python train.py --num_hidden_layers=8 --hidden_size=192 --num_attention_heads=4 --num_key_value_heads=4 --head_dim=32 --intermediate_size=512 --vocab_size=8192 --hidden_act="swiglu" --norm="rmsnorm" --norm_place="pre" --norm_eps=1e-06 --positions="rope" --rope_theta=10000.0 --rope_fraction=1.0 --qk_norm=false --attn_scale=0.177 --bias="none" --tie_word_embeddings=false --parallel_block=false --extras=["capped logits"] --init="normal" --init_std_qkv=0.0466 --init_std_o=0.057 --init_std_up=0.0466 --init_std_down=0.0 --optimizer="soap_variant" --learning_rate=0.00434 --beta1=0.95 --beta2=0.99 --weight_decay=0.11 --lr_head=0.00539 --warmup_steps=200 --schedule="wsd" --decay_fraction=0.675 --decay_shape="linear" --final_lr_fraction=0.0 --batch_tokens=[16384, 32768, 65536] --max_seq_len=256 --doc_mask=false --train_tokens=109700000 --max_steps=3511 --dataset="wikipedia_en"
Each number is 200 + 30 x the weight over its row's rms, rounded and kept within 0 to 999. Layers, rows and columns count from 0. The size before them is the row's rms in percent of the matrix's.

# layer 3 MLP down (transposed), 512x192, rms 0.155, rows 226-248, columns 48-95
094,209,192,205,223,153,108,182,247,173,223,146,187,197,228,175,194,207,192,230,188,259,215,168,205,277,220,239,195,180,137,217,205,106,205,185,236,143,137,183,209,196,196,207,174,237,193,165,228
093,233,233,160,214,179,172,185,166,191,165,198,183,178,190,190,205,148,230,198,218,211,207,236,219,216,214,258,136,224,223,166,192,233,243,187,237,193,196,191,215,173,221,201,214,263,199,205,215
099,177,193,193,182,207,186,246,180,189,192,189,241,157,185,177,209,193,219,211,209,170,228,187,186,129,166,205,179,203,197,151,203,204,236,207,180,192,221,243,282,156,185,180,151,216,177,206,145
088,123,229,230,201,182,207,202,191,212,194,139,239,209,190,178,188,144,195,216,181,179,176,198,229,147,199,221,172,177,206,202,213,178,175,217,230,240,201,171,126,249,191,179,210,198,282,234,227
103,196,172,191,151,189,156,191,229,195,240,187,194,217,192,231,230,227,204,182,223,164,259,148,183,199,212,167,201,150,190,182,219,226,209,257,204,207,172,212,140,226,159,163,175,134,228,224,149
099,242,219,212,207,213,213,227,133,194,190,185,213,193,219,214,165,134,167,200,196,236,218,233,220,250,175,210,170,219,221,197,205,190,237,189,179,221,188,174,221,186,237,179,236,228,154,172,140
109,225,213,185,198,177,165,160,184,263,187,243,210,192,240,166,222,195,175,238,196,160,173,191,224,184,202,210,205,200,205,167,186,161,206,160,204,176,198,175,233,178,182,243,188,182,162,201,242
103,200,206,267,169,228,133,254,162,216,159,252,227,195,173,171,218,205,151,223,147,200,180,114,198,184,186,221,226,235,179,170,229,219,218,225,230,182,231,207,211,193,119,172,194,184,246,195,195
091,238,191,255,221,203,247,243,219,222,199,207,250,254,207,227,212,173,252,164,227,181,213,154,167,215,171,191,158,178,174,187,163,195,201,159,123,188,183,201,227,188,141,173,235,267,209,227,175
102,169,182,203,155,199,143,185,227,255,199,197,189,262,199,249,206,226,207,224,215,189,171,182,211,127,206,245,163,214,209,268,220,218,230,219,199,206,239,217,204,229,148,174,195,186,205,192,210
096,171,235,199,209,218,189,185,216,181,187,206,224,192,250,288,243,226,213,246,211,239,216,176,170,266,215,202,223,230,243,174,211,189,170,134,182,208,191,246,248,217,188,187,228,188,182,223,199
103,161,223,232,181,199,224,213,202,220,210,249,199,212,217,193,170,206,196,133,151,199,164,232,223,264,216,240,158,190,207,192,205,169,194,188,232,203,210,213,43,233,210,206,197,180,225,155,219
106,197,162,204,157,210,181,178,258,197,223,207,221,218,183,176,213,217,159,161,172,161,170,205,227,228,176,250,195,222,181,186,258,174,172,213,200,197,201,180,248,231,167,185,231,225,176,188,204
105,200,165,156,199,249,181,148,177,155,209,237,222,202,238,188,216,164,164,212,189,176,206,220,246,230,171,220,177,242,220,205,181,207,209,231,163,222,214,166,230,232,228,240,219,124,213,213,206
098,240,149,159,157,261,235,219,235,194,196,135,189,195,215,199,192,218,192,241,188,164,175,215,204,137,174,278,182,204,237,241,240,208,182,155,216,160,220,161,193,190,198,242,184,193,241,215,184
115,214,236,224,191,248,218,171,218,219,254,199,219,223,133,173,246,239,168,179,205,182,174,220,219,263,229,215,179,257,235,142,243,224,171,211,221,170,178,204,195,207,202,211,185,212,188,179,233
109,179,141,167,160,166,175,219,248,230,176,276,205,203,138,241,221,207,200,234,222,205,268,195,221,159,217,265,197,205,184,214,169,196,253,155,195,160,198,169,130,177,196,193,125,233,198,221,209
092,207,138,226,199,162,209,172,241,205,192,225,248,176,194,207,167,223,179,231,241,166,223,169,205,188,201,226,186,186,162,211,225,213,204,144,209,203,226,169,202,184,211,252,171,266,196,207,194
096,187,200,206,217,209,195,208,179,227,194,182,184,238,246,243,164,184,198,204,161,219,202,136,246,239,174,185,173,195,149,199,240,223,227,193,200,206,198,185,123,190,189,220,179,247,177,204,204
097,218,166,272,200,234,249,241,221,222,214,203,167,253,226,164,218,228,175,175,196,206,174,132,178,202,192,186,158,238,195,252,170,198,264,239,234,195,250,168,210,201,209,224,173,203,176,213,213
100,239,203,197,222,237,251,195,243,187,198,206,203,242,181,179,172,206,209,216,218,162,195,157,226,203,214,175,184,180,194,204,209,184,205,198,212,193,165,230,235,188,212,192,173,225,208,184,199
092,199,205,173,203,208,266,214,204,250,206,244,211,193,161,189,241,235,149,197,247,235,234,189,174,190,149,215,272,245,203,210,197,243,173,224,174,233,186,223,289,212,176,204,219,213,169,190,172
096,187,171,154,178,182,271,223,209,172,178,208,203,230,247,190,189,166,192,205,235,192,207,209,213,228,225,192,213,199,270,182,171,194,173,240,239,214,199,206,145,218,218,217,221,287,229,203,212
# layer 3 MLP gate, 512x192, rms 0.163, rows 227-249, columns 48-95
093,269,196,165,188,165,226,187,171,244,254,176,208,216,222,173,183,231,160,179,191,177,223,209,129,201,176,282,271,106,228,164,220,157,159,212,171,228,220,185,202,158,168,232,142,169,189,222,166
109,156,210,210,217,242,219,235,220,135,213,190,209,239,139,212,192,248,262,205,218,183,151,142,199,188,245,229,213,187,167,205,215,199,145,167,180,140,212,209,149,149,249,205,178,172,199,209,220
091,202,136,181,237,227,189,173,142,191,271,176,196,200,165,197,146,190,172,159,207,196,190,200,238,190,229,188,226,217,219,204,219,188,190,204,185,214,179,201,206,202,182,168,191,178,222,239,171
097,185,227,211,186,197,154,211,168,180,215,222,235,221,186,234,180,210,183,227,155,200,249,224,209,159,185,202,194,216,200,239,263,146,238,191,169,191,200,187,225,239,200,188,184,207,213,152,175
103,179,241,161,192,192,189,204,236,177,195,206,186,204,174,181,195,204,142,150,238,156,181,200,224,184,249,265,212,203,190,229,188,161,150,165,215,182,233,194,220,221,195,190,226,143,180,177,291
103,236,198,186,219,184,137,164,193,204,168,205,206,160,210,165,164,203,214,204,238,182,190,222,214,144,241,217,186,219,137,255,220,181,165,172,187,203,213,243,212,223,187,198,224,193,224,224,195
101,206,163,192,245,170,191,211,143,190,187,207,253,223,214,194,212,233,216,201,253,198,232,215,259,199,190,151,225,160,205,184,190,207,232,233,188,210,192,220,126,225,209,212,143,216,192,246,195
093,138,260,227,187,222,162,190,242,186,192,179,233,210,217,171,193,193,196,214,244,169,150,161,217,162,191,197,214,207,152,180,154,218,195,162,149,215,222,193,214,183,181,191,206,221,190,174,200
095,192,175,204,234,241,196,166,219,221,172,216,192,201,183,200,212,220,176,222,178,189,199,189,197,143,198,246,190,250,140,238,253,182,219,181,154,210,181,209,244,190,180,181,189,194,221,236,212
104,235,197,227,210,230,186,216,170,171,192,236,206,223,179,217,205,237,198,230,167,263,192,197,288,204,132,172,171,185,226,233,167,127,203,212,224,206,205,193,150,176,153,172,168,229,199,212,175
103,196,161,172,233,234,230,182,175,189,233,181,203,181,198,195,116,228,238,202,213,198,228,172,247,195,208,239,167,198,185,213,232,170,223,257,189,208,178,223,238,222,182,156,222,268,191,206,155
103,197,211,168,171,213,198,213,207,190,190,198,182,206,168,172,152,145,215,243,187,164,172,233,250,240,155,257,188,226,179,237,181,204,119,231,221,172,171,187,172,198,167,208,167,246,209,216,93
102,218,185,243,200,189,190,213,183,178,192,191,212,158,261,230,197,163,198,217,209,208,215,262,181,152,197,195,224,203,221,233,203,207,178,194,234,264,210,199,179,213,177,232,190,202,247,193,185
094,199,210,174,205,147,210,235,210,229,167,206,168,150,188,179,180,180,223,246,170,158,216,184,172,188,157,218,257,177,185,239,191,195,208,182,243,159,214,166,147,193,189,216,139,192,212,176,233
103,195,152,179,225,196,229,142,224,143,219,204,177,196,203,183,213,205,208,259,200,154,205,237,143,185,240,180,182,178,202,209,138,240,190,203,170,193,213,223,160,207,190,216,189,211,183,167,151
109,196,183,192,217,231,169,210,186,216,198,279,208,214,208,194,207,232,221,210,202,259,115,178,160,202,184,160,179,141,190,216,215,239,172,226,184,164,230,182,169,223,232,195,145,181,229,203,214
100,184,194,178,241,197,208,184,208,195,240,148,185,199,176,168,243,215,217,202,178,165,164,183,222,224,199,191,266,199,179,192,202,183,280,189,254,219,149,170,191,221,208,222,235,152,227,173,127
097,242,175,229,208,225,180,179,139,155,175,214,219,209,222,177,243,206,181,190,194,235,211,231,202,166,174,265,202,186,184,186,181,210,241,135,185,196,185,173,197,186,274,209,247,168,221,219,172
097,261,207,241,156,188,195,252,269,218,198,166,250,142,234,197,202,191,183,194,205,174,168,194,202,169,206,210,197,125,151,218,214,143,259,152,212,180,202,176,201,186,155,190,151,153,197,226,231
100,185,182,237,192,167,149,223,176,158,265,224,235,282,233,152,200,197,231,181,230,257,199,203,182,171,202,172,188,188,223,187,226,167,221,247,188,179,187,170,179,192,202,247,235,208,226,213,211
095,115,131,204,192,160,141,196,242,212,164,211,164,160,202,223,238,167,196,186,163,252,269,196,192,174,178,234,178,148,192,207,150,187,225,256,219,184,189,160,165,168,156,229,193,165,205,201,245
091,211,229,175,181,234,216,216,188,177,169,189,220,190,221,194,177,172,164,189,224,203,245,151,172,155,205,182,193,201,196,157,216,168,154,214,209,257,220,218,216,218,257,175,168,168,211,172,215
096,141,221,255,208,194,193,197,200,149,179,176,156,190,204,221,190,219,128,198,227,157,191,197,237,163,226,221,172,214,172,223,216,245,208,147,170,259,188,214,223,272,210,230,184,164,199,248,237
# layer 3 MLP up, 512x192, rms 0.161, rows 227-248, columns 48-95
092,156,180,231,234,185,222,173,180,221,216,163,186,213,159,149,246,236,203,205,180,190,199,173,235,171,184,134,276,192,202,205,188,208,248,204,183,161,225,178,237,207,197,226,218,154,234,167,221
102,184,225,185,194,228,175,234,154,180,207,194,151,208,161,213,211,227,252,199,210,232,160,136,162,196,156,198,181,201,202,213,220,163,157,162,247,190,264,236,199,228,229,286,211,225,138,145,188
091,160,172,206,198,186,218,240,240,147,197,194,188,180,171,165,220,209,191,211,220,183,216,159,188,190,197,233,195,224,227,274,210,149,244,202,204,188,149,203,206,208,218,224,206,188,176,157,248
104,191,225,223,281,197,199,148,227,256,208,167,187,173,230,185,220,247,194,221,188,181,186,208,116,195,216,200,164,237,258,187,169,218,136,165,203,189,162,208,171,173,212,180,260,220,157,233,166
096,158,241,233,229,237,177,184,227,174,234,228,161,236,254,210,162,261,152,209,139,265,216,225,223,200,168,215,249,222,256,189,203,220,148,192,230,186,210,209,218,256,194,205,222,163,209,171,214
112,249,230,177,179,226,194,254,220,214,232,224,156,150,188,249,195,138,181,207,144,213,234,167,187,152,200,211,172,218,208,233,155,248,153,190,181,171,181,221,178,158,207,181,172,151,171,226,249
107,237,231,234,177,171,210,275,168,231,235,215,175,211,128,194,228,217,184,213,219,171,199,180,197,199,217,179,236,186,215,234,216,205,166,202,204,213,224,198,216,159,146,237,166,183,174,180,270
090,163,204,108,185,221,143,150,233,223,213,207,241,183,209,174,194,216,148,189,196,234,186,248,197,215,180,231,204,180,250,185,209,198,185,193,190,283,188,212,168,163,220,174,153,187,250,182,181
097,166,224,226,206,208,218,116,211,177,182,166,202,158,239,175,251,197,189,189,192,207,197,142,139,240,198,202,196,199,220,180,185,203,153,190,192,220,184,160,173,160,190,215,178,222,209,161,274
092,188,223,196,146,233,236,217,205,202,202,170,203,203,193,168,203,178,200,212,243,219,199,209,216,195,218,185,248,246,197,209,163,227,240,183,206,166,215,184,228,147,161,109,231,166,165,207,245
110,205,205,232,226,172,217,209,171,196,213,170,228,225,194,240,208,272,190,147,183,213,172,159,260,220,210,160,174,237,215,205,170,217,239,171,187,218,157,205,208,243,161,278,146,197,206,216,214
103,203,174,138,159,228,215,160,254,227,193,239,170,173,196,213,204,189,180,184,133,181,227,216,225,145,183,189,200,233,147,199,174,212,227,201,224,168,232,254,173,196,194,167,187,170,178,176,256
097,173,140,207,186,163,244,265,221,184,151,205,207,211,200,188,169,138,230,175,168,157,194,239,200,195,187,211,227,262,244,182,156,231,220,176,181,230,176,172,147,209,206,214,187,212,189,170,174
102,200,193,200,156,147,160,186,181,186,223,203,186,180,184,218,254,218,224,174,197,184,234,189,216,210,224,211,197,204,207,203,203,254,163,205,216,206,182,193,202,150,204,207,210,228,218,216,110
110,207,136,152,218,239,185,178,222,165,216,177,169,230,167,118,219,183,213,259,194,173,186,148,219,211,203,235,237,245,168,183,195,210,238,200,207,204,183,190,193,280,201,242,221,185,220,199,222
109,205,157,231,186,209,182,185,198,251,139,201,212,191,174,238,218,183,243,245,182,200,241,211,192,178,269,192,161,271,163,151,229,196,228,214,189,181,228,177,169,184,212,188,208,185,135,172,124
095,216,207,199,137,198,163,222,185,197,156,260,219,191,231,174,155,243,201,193,212,179,273,211,163,236,185,200,167,171,168,218,129,257,185,207,174,193,243,204,216,175,242,239,189,217,199,215,217
097,212,178,196,211,214,203,246,214,226,202,230,207,187,160,142,248,207,144,211,211,188,224,228,156,227,218,220,188,236,143,197,250,170,183,209,202,200,186,183,173,179,152,198,226,187,235,183,209
098,185,188,184,214,174,203,210,172,176,183,156,222,183,182,212,270,216,208,195,211,234,171,211,145,205,265,190,152,192,159,242,212,219,238,202,160,223,154,229,235,168,185,184,190,219,219,189,209
092,177,217,221,222,211,213,203,189,215,209,206,179,196,211,157,244,206,178,153,214,194,157,225,238,208,206,178,190,206,175,205,213,256,139,140,188,201,209,248,189,212,193,173,212,195,219,217,198
098,202,169,175,167,183,184,195,240,229,187,161,188,206,225,214,237,242,146,165,186,228,219,185,149,211,157,205,192,179,173,160,142,197,189,235,172,178,273,197,154,221,182,204,228,211,184,187,214
092,193,171,237,194,135,199,193,169,235,197,153,196,185,189,268,223,156,256,203,237,206,266,192,206,203,230,138,179,208,208,233,168,209,180,200,204,242,186,213,163,177,186,230,149,240,178,197,216